From a checkpoint of a small transformer trained on Wikipedia: vocabulary 21220.
Each number is 128 + 32 x the weight over its row's rms, rounded and kept within 0 to 255. Layers, rows and columns count from 0. The size above them is the row's rms in percent of the matrix's.

# layer 5 MLP up, 1280x320, rms 0.111, rows 1250-1279, columns 128-191
size [102  80 114  94 103  98 118 104 108 110 103  99  98 102 100 107  91  95  97  99 100  95  95  97  91  95  93 100  90  96]
[[140 152 121 110 141  91  93 119  84 176 147 168 120  97 119 154  79 127 170 179 173 167 115 145  94 108  80 121  52 102 128  92  98 185 189 134 161 113 114 104 118 139  89 164 104 154 168 129 119 124 114  87 125 132 155 184 109 158  72 160 154 118 194  91]
 [115  94 125 138 130 146 137 134  94 159 120 145 108 148  96 116 127 120  97 110 105 114 169 142  96 108 125 121  76 169 150 151 167 178  82 109 134 146  69 115 102 139  82 147 108 144 146 136 105 112 126 144 120 109 217  55 124 146 143 120 195 118  77 169]
 [136  79 132 141 130 137 138 103 105  83 102 177 112 157  75 168 142  92 124 179 131 126 110 136 141 185 125 218 144 121  99 108 156 129 107 140 147 159 122 156 129  46 128  90 153  99 148 142 186 127 103 151 100 140 242 133 149 111 164 137 108 129 121  82]
 [139 157 103 158  72 119  58  90 142  60  95 107 101 117 149 139 163 124 139  69  60 154 132 135 147 171 104 109 124  91 161 110 167 111  86 156  96 131 166 124 104 114 223 102 123 150 117 174 153 110 136  96 178 148 118 135 134 174 133  91  57 111 164 141]
 [ 79 122 163 154 174 117 152 124 138  90 165 130  74 189  68  92 139 115 174 109 108 160 101 149 130 193 125 109 163 129 109 122 135 161 182  49 161  67  91 135 113 176 138  84 121 135 170 118 145 178 129 142 109 149 125 162 114 126 138 163  97 114 112 135]
 [124  83 147 103 180 148  76 167 111 186 150 180 150  66 154 145 102 100 116 100 120 165 203 143 109  84 141  93 179 165 167 159  86  62 140 142 111 104 124 137 144  86 123 109 139 147 104  97  93 161 154 137 111 138 112 180 145 126 101 114  44 108 120 221]
 [137 109 108 214 103  73 155 114 126 145 103 120 126 194  81 105  73  96  82 149 116 119 153 124 145 183 165 155  79  92  90  73 108 183 110 140 106 160 146 134  81  94  64 131 114 159 113 140 150 143 124 110  86 161 170 133 112  79  97 165 119 104 172 133]
 [177 102 169 134  91 111 148 138 107  78 139 108 107 100  83 220 133 158 197 182 160  86 160 187  64 140  88 106  65 142 156 139 101 121 114 149 138  82 166 111  92 139 177 121 161  68  85 147 107 118 121 165 134  99 149 166 146 124 147 120 157  56 112 177]
 [ 82 176 137 145 136 112 105 126  40 137 128 169 165 153 140 169 126 142  80 140 122 194 177 124  79 135 142  16  99  97 173 151 171 114 127 127 196  96 100 150 105 195  72 154 156 152 146 151  58 105 120 148 120 109  85 112 148 154 123  83 115 109 169 149]
 [130 150 113 117  95  49 168 107 140 119 154 133 142 165 146 115 196 135  62 148 129 152  88 108 149 137  72 133  98 177 140 169  83 152 133 108 139 136  95 160 117 154 106 105 117 118 136 120  88 103 177 148  96 124 119 100  85 154 122 193  99  69 123  51]
 [167 183 126  92 102 144 209 117 110 119 133 103 129 104 106  87 140 147 140 187  69 161 106 104 107 114 132 120 160 158 156 133 115 161 174 136 156 144  64 129 123 175 117 128 191 176 123 121  63 212 127 127 132  88 114  92 158  98 107 134  44 120 135 109]
 [ 93 113 156 124 101 102  88  99 144 118 100 152 187 148 138 114 141 138 155  95 149  95 131  70  90 124  41 134 173 130 199 149  81 163 144 105 103 135 135 193 121  91 128 222 146  78 104 139 124 118 147 193 135 164 127 136 138 148 120 190 125 161 115 145]
 [140 133  78 113 136 132 120 141 214 146 140 189 160  85 154  89 105 171 112 119 178 200 120 146 119  58 159  85  99  61 168 140  78 211 140 168 128 137 177  69 118 141 121  87 126  92  29 101 123  83 124  90 155 131 145  77  98 143  71 158 156  97 107 159]
 [102 162 142  92 101 146 115 120 124 129 133 183 159  44 132 128 103 150 148  66 140 117 139 161 109 175 128 179 169 146 119 112 140  95  78 121 116  79 131 147 156 156 117 112  82  77  47 130  73 126 109 156 148 108  94 139 111 166 113 117 126  97 119 130]
 [ 72  92 152 115 200 114 156 131 121 142 184 154 130 115 155  89  53  68 150 104 169  69 133  94 131  69  64 182 145 158 135 231  98 103  92 155  56 174 123 140 138 145 115 115 148 108 140  89  47 182 144 147 208 124 114 131 156 146 154 116  86 133 136  98]
 [125 117 100 154 132 128 138 114 138 116  13 151 127 102  94 129 171 176 191 122 129 166 215 103 124 108 152 152  96  92 182 117 111 112 128 134 135 117 165 177 113  91 158 119 195  97 108 104 156 177  88 117 111 149 115 125 150 111 101 110 126  93 167 137]
 [132  90 136  85 119  86 119 106 159  93 149 145 154 151 130 220 113 145 123 133  98 128 129 156 147  99 100 114 144 112 141 157  72 165 128 103  50 140 103  90 121 149  80 123  90 126 126 160 109 117 119 159 155 159  86  82 195 151 142 137  93  84 108 122]
 [172 134 140  57 121  95 152  75 116 126 127 105 107 155 151  90 116 193 150  87 201 135  67  99 134 174 119  76 142 138 115 119 170 153 176 121 125 141 132  80  85 123 132  76  93  61 130 185 125 184 125 129 169 181 124 133 131 171  32 151  80 169 146  83]
 [130 120 131 173 103 117 124 126 109 129  93 152 119 100 105 116 165 105  98 124  89 193 137 161 156 152 160  72 103 106 102 146 125 121 160  85 156 136 141  56 133  85 153 118 158 136 156 175 108 106 130 103 125 110 187 169 138 114  79 140 128 103  45 141]
 [100 114 140  90  92  68  76  79 144 109  99 184  96 170 107 127 134 159 141 147  87 145  83  73  73 126  96 120 130 100 129  71 120 113 150 120 100 130 133 164 115 146 118  69 156 110  94 135 170  89 147 172  91 104  74 153 152 154 143 116 138 147 163 156]
 [123 111  87  79  95 167 163 120 111 164 137 121 175 134 144 133 168  78 114 142 153 103 100 194 129 155 201 129 104 131 110  97 123 127 139  96 102 116 147 157 191  87 145 127 121 167 127 113 107 130 179 170 185 146  93  71 178 190 147 134  77 107 123  93]
 [101 130 122 166  77 142 196  88 129 147 118 158 100  58 125 138 173 127 104 124 111 118 115 154 137 129 114 146  83  98 168 140 106 100  87 100 146 150  93 156 139  67 127 100 142 122 160 120 131  75 107 116 184 115  87 145 108 133 122 136 127 173 157  71]
 [105 140 119 178 131  70 115 120 141 125 147 138 141  98 114  45 152  88 188 121 119 110 147 165 122  38 160 103  89 109  72 112 134 129 119  90 152 110  94  89  85 102 116 117  95 146  75  77 127 124 152 195 139  92  67 147 162  45 119 119 144  73 174 136]
 [ 90 123 133 138 131 124 199 141 185 206 102  67 120 129 118 131 172 143 182 189 161 177 157 150 128 134 139  89 154 125  65 147 145 170 111 131 154 107 126 143 168 151 115 111 141 167 127  80 117 161 103 105 131 126 111 141 130  78 145 160 120 156 138  83]
 [137 144 130 178 152 168  83 115 112 173 165 135 146 101 121 154 144  92 143 168 115 116 155 111 179 163  99 139 161 197 111 110  88 107 120 104 123 127  94 155 197 167  90 115 182 136 117 169 115 139 102 121 105  57 115 123  59 113 109 144  89 149  84 109]
 [183 114  68 165 139 171 144 216 145 151 113 112 164 147 184  78 123 111 170 109 109  88 122 132  96 115  99 114  85 100 105 117 167 153 132 175  93 131 160 145 135 160 138 139  55 121 114 127 127 142 101  55 107 146 122 113 186 147 115 190 155  93 116 152]
 [130 158 141 119  90 159 142 126 160 154 122 168 131 136  88  63 104 176 104 161 140  35  81 135 137 113 117 111 149 105 131 149  70 115 181 103  81  89 144 145 132 101 102 105  77 130 106  50 122 159 146 177  82 138 104 142 117 131 128 107 115  72 111 132]
 [153  81 141 127 114 146 188 156 101 127 145 122 111 134 131 118 107 203 120 139 126 114 119 109 184 145 160 110 108 128 121 170 198  85 130  99  66 180 156 123 106 133  88 189  89 204  95 123 127  93 124 177 124 152 173 112 147 101 110 214  87 144 127 130]
 [104 138 130 163 164 115  58 100 154 158 144 150 169 230 126 145 138 115 135  80  72 115 115 143 192 113 129  90 174  87 108  81 160 128 166 171 151 124  71 106 170 125 121 127 116 159  70 200  84 149 135  86 157 109 172 148 119 126 120 106 115 102  82  96]
 [ 98 162 153  64 100  82  96  99 124  71  63 174 101 133  97 143  78 181 142 151 121 173 141  78 155 128 155 173 106 118 111  79 151  87 140 131 152 142  94 105 137 112 122  66 121 148 127 141 112 115 121 127 126 144 124 185 198  91 121 145 177 192 126 122]]